config.yaml
d_model: 256
norm: "layernorm"
positions: "learned"
parallel_block: false
init_std_down: 0.00349
optimizer: "soap_variant"
lr: 0.00434
beta1: 0.95
warmup_steps: 200
schedule: "wsd"
batch_tokens: 65536
seq_len: 1024
train_tokens: 432100000
Each number is 500 + 40 x the weight over its row's rms, rounded and kept within 0 to 999. Layers, rows and columns count from 0. Numbers have three digits each. The size before them is the row's rms in percent of the matrix's.

# layer 13 MLP down, 256x768, rms 0.209, rows 136-203, columns 96-191
096:503505547499490493482500399475487491560514482568501513558538560491440451486536523496398527510501449510502461527439439537433450507476491481495473435437505548484516403509473463486497507532504497481528505473491509471527458483459453529542542580527453483478530554482519469526546399556527510504
097:465469497588504437509584509494521490491477514491464517490542405491567565429497533450521479461537501546547505562516463508482461492474507538532465502490502487592501481477507591547477392470505536516562457511529486557472547497488517478524581519501435461469463480460496424511467459495539566551
099:478537497460504478466509475529505560482443536488533515506529525532580493538512530522487465588557503488474519459512481527477536566500516501468462500494551484521564451420443491460493438476471537528514525521520459511533516465632505543497511475500468526566508499490560504501553469433563420476
100:524538428528525476571553509458518474511511529525482486442483553467480533527523552529530502492515527511559489502451462527445551536523465568477537537526533525452469505581513539483492540520548414389475457449510501538423498474512481505526468504522531514547507416543504480549500524538541497527
102:527495528479541521462502552426516517519533456463476538552528507493545541496501483488421514457444432491506477492537445559506482524544510532462512477502411465531498525508509471418460455521495429509477497557467408467459464538520537533522508493395520451542495461577504512512471563496468569444
099:517487417528487461524492524482556541538474525484515517489497516479565463536533512519495547431538476466496469617525521468441456532440504499522588469444513493566513463506476509462486558456567459506508527439462511536480554436417492502501568556480545521535535463520455522511396430484486476484
102:495474446504489520538523439502423494491505472520514504429466459500466424598477526500519467574485530487533538529475397462530553501525443452478440534500579449550466520524503505529508537438470601479518374517501565486513462512498533524498492469473498464522503463474512425542488567534469509523
101:468561517530548543484519471463474474562488506534489511507525537481535476541467484461511466466496512513535525451478512539431513554498430478487479489481503473518446419574479447465505445461434498541521478517538548446506440510562541499486547575497477554416522507487384561522446514486529455513
105:516417483510413429516471574512439440455489441456545493578509494496539531542502503535569496542488620520481536481498513584511490459503488533508498482567463527513506484447468509531499432553537506484509493524475475490454546451426443481450592522478491516507462479548527476489488482502456462486
099:456493455597605462546496428496437488478531511485480549487529579464481500484412445463519542475482522584388515478507493582467515515530545543527464474436524477423463517478482518488515540477464464379503468497440457566423430537537465527529595481519490549535557455490482571490478530494515460482
100:498525531507442481465489530488488496437465537483472530530541516479411486472499544470512484586430582489526529459498518505545517467422529501420437577511441471484530451514521510494512525544510536513456515454468454468506449462506468447514512527513492496520500515519474463507394559466538518491
100:489444488481469458457483485495483463476520547561474507586532481434539485544451471552567535449453435457404488519490503546464493511529542468519521488453457527450605585383488480504473524494542460566474529550519522501462495490535506550492515544539570495536539486475462504494571532490542537546
097:502528472422405533491550568473471470529473516493550498536464506499530428586500519504537479624487560408509472443515490537565504520492573539473510508551484522479461541532485607523495471515476442567436399489547447489505442525544530521521491541492458481501505495463446446433479501589553492555
100:467430495508431501503506571529495495582522508560454507371510492631565432504515501546499462507511532549562520495448481527518497493421473595544553459534466500509505494440475518514464524526515489567522480478505562509466531519529490494435483452490474484455459518617487494518499525510504473462
098:523465507497502441510502474545468555447484524505439509533504538511433432422439486527527539542523504476472514527484540482537492542478486504525538542557497513545452567503551487526458452580510474469445527378572485542515485515480555424497496535539511541510524513516533467508483542500502493444
103:538514490464552507538540452527514526521491496496576572536457517477487500507582522506500548500512521517501525426467503513460502436438459487496489461426486427545494507518560529517431554436444531496469514442497551540495540539506555446498485492530494463474524465474461567469513547551517518477
096:518486500494501471490528499520536514531518498490471499480501492544423506500514587558504494465497488477545398446567521408445498411467459601450571473478577477525518531546550460531507452556520513604496450430487510484486538498470508563406532473527535480444491361471475541578499475485541480495
097:521413471491556562469454442480495461459490483530525455483484505481498441460468467485518538555491509569518513564502570495502552492513484551533550474534544613425474516553567482546537523492542494484507445545508503396506434532549568588484468484560529484553493444451499481568530517460530522541
094:492461519593481530555478510439511527490535494531454502522519463532509572475523399506479609504525481480532503461446450505455526461551475462489429420504474447477495488433559478513495457460554442505535514441577439472453442456495474462523543464433564540514470453493507481496520493551448482441
096:501503472518553494507558534474565515466515560593456478467489496473546512533508477476515412465480510560508512495510496422526457532518493451467465476481484502537477505586518539469450546478487488402497489525500552559523428461522505438456511528478505448484504433437529443499536483480448528412
103:463518487526442460545481487458516492501529427496492477463528491443487473393473509506557500544558424445554546493541465562554555503506485420502511479517522586447466464530456431520504522437582443523480518462570492511534547422552513516484581478445503451479498518536523501536552613439491436527
099:514572506513537529461471478525522476558474513482546527565478568569452508499528526444550575498553603566517550453527453484471462468557509509456544495466439521509496517517561484521477578500487553467507514512458476459548521577617544489486453445456489551466557483440510543500518480524555464512
102:481525481483474566499460455543448490510449576438480480506521489526496447568423484490456525433480479492452518659487490606545591501477456479478473465522535543478477433449505453477481454482494488481545505517374513532495440458520569564524482443472483518492466456510502552504408496428550476510
099:471596465472526476502500515567511585518514527461561465530496544541528471467459553511508505486527489506533539508521395532573459461502501464446470463545477476514518473503498490568487474453484492523464581474495466494522617544535529522507452504432605533486569489449482471468433505500549519457
100:477487350485431455495532516526476485401506458485506527517422624526474552443490488521566470474462466500501534557471500468591489521452493472462523523515508458499455536473479432537504626562491505573515523509519489497431454447483558491492459551528525486499480503471430541466510527550451508551
100:559469548447531532549587488498468547519496447511512487449557475509449432523605555464561508485572477532442521497422513477488477475534500543487540518514489492447529439501530458508498490500486570467501493529525503446506508571421493512415519488537504548502539485460484530471491409553375591598
097:507482506559460438492535501499492450467471500477560543513513497543519497559431496451448479495510545550480499433500442444506491491568542479565512552542421489534523529509494496532528485509444479477545549446465456456475489521545462499542439560521494520466535450547462515445484488491448476493
097:455464446469547515572447459515520597499466485616487501498579541465519500474537534503579529444526565546454502470484539487610474438475505491489509495498493485473496485494410564464492521491539471471523463538485485523475526526494537446483558529498514453453493446485561464475492538486470427557
103:508477551538559464510488475456558539548464545505466516552521497485471569553531482548547507531524475487508505501488432480452468513501525438479508436545553481509518530495462454487566486431476443525454503452501501569501529508479478469546478492456530477471475563517499443550470506547495522514
093:515511466458483561505500489459424494559580509482481454391556509572464552502451483485519562480478520484538420501508447359505529506502497591474490516501515494504507491480577502420542483537502570544555483547516495504543458570506550515442441520497561576433526514497509450474485461557527540552
099:530511463479420460487492415524453547543459529485482482545522509503479493507535474454501492489451555447509478525472497530445509425510535525496473444510608432479416517531468557479504484492473514510459521463530477516502443517499479535523562616508543485524510524492560499530479440543521447527
103:516530492487465509571515507504475606550421512480518556457566475478489590503485471421563525462457513452506471492497514528480439536447536440460466563498409458451442482517572582470547506515496476496533418444517493420543449477483488529499455525497540513488510456507497513546507491507496493542
098:521471507518493565523496507540555409457518460571458503460489559483487499466419525430528493461492504508546550483562492535490605499641498531487544420509468476573452503554507542529475510472538502538545502538535553532544458515525477499515576542472497466490547506483507554579443448520419548506
103:510539479510462535521448517496523508426509533441437502529512536419461490509440503519431475442450494541427504455439540550525566554507418532534513523509506560498482565531561450540561463463519522586483504520432506540530565445634533557514447547521547430612563483535473531489518527534563490493
100:510513455516515484445554511513566492502469490450428506578495523539468455461389498483494505571537518426456505481505512509549464481580466499531509469480463506452515529481438492570426498473583547464535527525499588540476479460455471578491516518449531471467546534506558579500466440544444517551
099:481474539511500486457500482512528482492522503450479554451458432484475497513439506554504462485498465516487463500498562444477515485479480539506450539501544476566500468550516475598504439546446513494478459495531444572520536572533536503571544507466470477524531503473535565592516509503497467506
097:473486475440495524479513515610463534475506522483455399520502468511470537429502551522488510422462527432538469562582567437503507450553570541430496529524530497463513516514482436538525485467508534554505503546517502484488445540554459592491520533443553517541509554471438523514501522528487536480
102:505537372449473603524455503541425499532512576485524596545472442476523544508480469497450521470479562451449502568492491524495532480482455517470531462475456453472534519469402443504540526573463459414505441504520534491508490510507557520414490534515473504483538512468487539588503607613510501516
101:457529518460478472471503490514514577515492489459511488473482487471507522558568479487534525485433497461593529528491491507499531569491553565453499463523451547493460494471466468465488524533508474501509473511560528491503491562574476517516492505422447541427452502438467498616467509449492450451
102:501529447563440470437523534501595481504501497543480503514508498494527495601541539497504524502451567496485459462581493494511545497519494450530540485513565465529526443537566581501486494497540539524554504466428519492496468556424515556513509483525442539507531495503522458489527551417462481514
101:486554484450594433504545559523538371443476503484447493553476480445550566442547505539490504516446535528561531501494506502481433534537504503499551490501469473462475514500470476564455446510457458482537499424475500468507484601544547506449479547492488476526490544544489427459581514506551491483
097:427447485548447477493460495473530500491523413497522468498507423472515474494480477572453528548576494522452503471503445471540492520427482509546476464494532415484521508418435519521456513485513498526516521521568506409535451498528548489480488554538527525518370519518533565438475455480479516554
100:421466545570547440526577482515502419533511514505554481561588534511610541519532503385466507482506514527499540473507522555482511507472496469510485490483512492578461599514527515451588534487445511518512508552465537562463561491508479439433520514497492460554430558546579481423442488438443489537
098:503530517481455576488527476478420500583392535418484539506453440430495492433457463548494481466528502450493464454576544476506535557497540571476479491500448550531481544518488462478462555478598488523513521455496476488512494532583535565451515431519502509499554478515535492445502435428535471535
103:490499491446500449534435558497542586517492453474520596530540536477492580459481525500535431554494479504480518417567521513489509497578575546491483438535577478490477414552539468541462531493525506475558469497459523509514500471575493490488501539478545485479555471561539571478537510481434428574
098:472486483524497508464555517562604514500433499546491470527506498531522585586486484477535494493458474498499534470546479485524480495471412460502445531476490523446447582534454533490520472520512504475529530465478526487460542454531512518452586481473441510566468507497535512476488515467396519456
099:514440487503571501492512449488435545492491562560499420530472455474475502555514497559507494575477512468466521494535515472521518527554455450479488449496471417526423496563445518563492600483461513561460506454456492508556465540448479490535521500493533548509590360466502546533496501446508483516
104:561526554440527483474471462527559431439462525503498475503494554537518485521440461554538452468447520554572506440462529423498512549514542455490483517551571488486463582471570485558540481525452494456473457429448485450580521466500548513519457493479543516513458463450527517520577464532491479491
098:454464475537465480530491453516484581512445435440488467493555455489504581553489405498497519476583452515438417430498454531427490454549497439466594475563506519495582468533451495531444541522487528456519472446508480457476486532470554540536514433510564518501510484538548487473459507411496522493
102:545508609474444505493473478494414468437505530532523468492418531448523553566533504530489452528531480465560477564531487553561477501532535499590444499521538461542461517577550491515517448531449489547543512463477461460525518518454497492492463480544551405530507505499425540523540526454497443494
098:499492542568408526520491495507564474539453463471491538447463580516562545587505479520412471518547416496466437437471506571496548525503482449516452466449493478530500477555530541511490519537461494477453546452473524490475534464454559508541478519575480431471455491498484482477512490460488492474
105:572441501394489457560487540490491518489478522499573522505479570494472420474532515543494486530484496448508452557381574513495435554504490448407551466535444524465538538471524413495536449515485470426473491531428581514485455538504480473493542484494531541464494500532545475460395473541502515484
103:543546471442572559407530480466507520502558456550514491553462463490489491564491497519535497503533536513463465502493461449487479544518414508533487531440484494526528485467576454547481478528505483444490513390478570477540556537447491513469441531502494439456572460459484483542484565537543540482
097:487455522479477413481475557440521464516531464505469434458541501509540549507510516469549532542461530496478523512538593573533550450523502412557565514508558537497484406491490567517429465542477480459570528494508539544500477515452484500533500493505544564419538387494534439527475550547497548453
103:534487484534487490453466540543545462491443481430529480449507493503518569495523487442480481482517514545537469452548583558500538481414616498526531478478514567483503506549480432500487472543496532437467507532517542481508540465547461517384589524532474434538545495518491556444471529520475479484
141:522486540433419507439456498485424513490563527526490456517534483517526527518437515470482569478510470480433507519470444383496514461492471503569483461445500494456491489525481521461576460497462452544521531537493480511528509493488516503428470494545526438465537522485443529530479423418513516395
100:435501517536574545494477508486470446506535525512467473526542471504565535451388514577520515446471441443613596495472527498575542455511510479485527515440446533502521479542526480460434587489482538508455485501453490518527497519579520539424588524507531471464530441457493562406517469468446528512
101:573461529544564520521433518438501490512534581559483524439548478517421460580480480521523514489432489508485541471532532497583557589518434535525520487514504536474540459523519448571547421491509421510486502518466482455521540477511494448479466594555498565501493542486437485548439479509530469503
097:576478481479491592466516483521555475466548519491489514529458541462561482479525495483555518449485500584436556540537493578468489432480556499493511513534427431444464471490492499427452538510458488515440592548492519448523461433420416464532505545534466490488520474514470486555555429436490458409
098:566438480521493486499519531536466462514483481490552492481473548468567462481539500518479503513508539494486556510519463434522441434516487476449506460482521491509548524551521541514532486517429497524524497559420478513508525488452456532555493550507549540525511512500520512583540479512477534518
099:548527510525522585502512478566541472496487510551490531459468586447455518478475498462495441472573574462598477390467496491559459554519513439475486471493492501494461517563504533527486450484507530507538548520489537509556488558528518498501496496551483453481519514562444493481486486426454478445
101:510485543487521497489483509518478595560456513511468550474496453544461486541447503513493529410481463423486477529450543474562512498504551571554536489571522502549523416474487475510464558530545549510470430460442509428447452480484514468516506513471472483498509494534496455534502526578437538533
105:460508562445518503503471487491497520484542548469538465457495434524495529529523571470451476437508461519502508501519532526575507487565525535415440619472460523523532552505538511546459505478522529463430515537492522492552591516468516474498410404536500477541503548446497515420470506457448505415
101:567543429576490463495497521487495497483485461483525508476542542452555436517568411503495445500499426576464488470413506455493487539504526566454425524505516486540479491512618462594406467535499504484544525428510544495463544483482532499567498513500505497552495436585516463479574489483493539551
098:477414468487513465487461527505496412537491505514524463528555457518490573456461583467508546519512469496468444563430560498517494538447502554467535544450479544476521537461439462541508558455535531520568526549513480463536494520509488536497486467522539535433531475490463586504470487505581483478
096:460494477493386508522561544473520515502539525514465461512528449484532548546546547485524509502510549495469490523450376471466510436537434463451545549476493538475481483535504555504492498563538510534501503487420504487509481496530436438504487528537604479517468553505540508495518495493434523532
100:527492450480489500439452495517440516524470501491517570435453485439515447444454486461485558568534555415546530536457504485501424516541486489465440407529513503513489572438494509547536504553464527457512438515469508522504461443559458506474492546502477505439460434470504531505534508599488461542
093:485515521499467446430460544534539511494477438473489510539496478508497491516484458499450448510401501484436476511464515543461527597465494550509468441511471482466510498506479563509516496539408516495507556510490459601482472550587482474552555474537505510435527518426463440489452504498438562527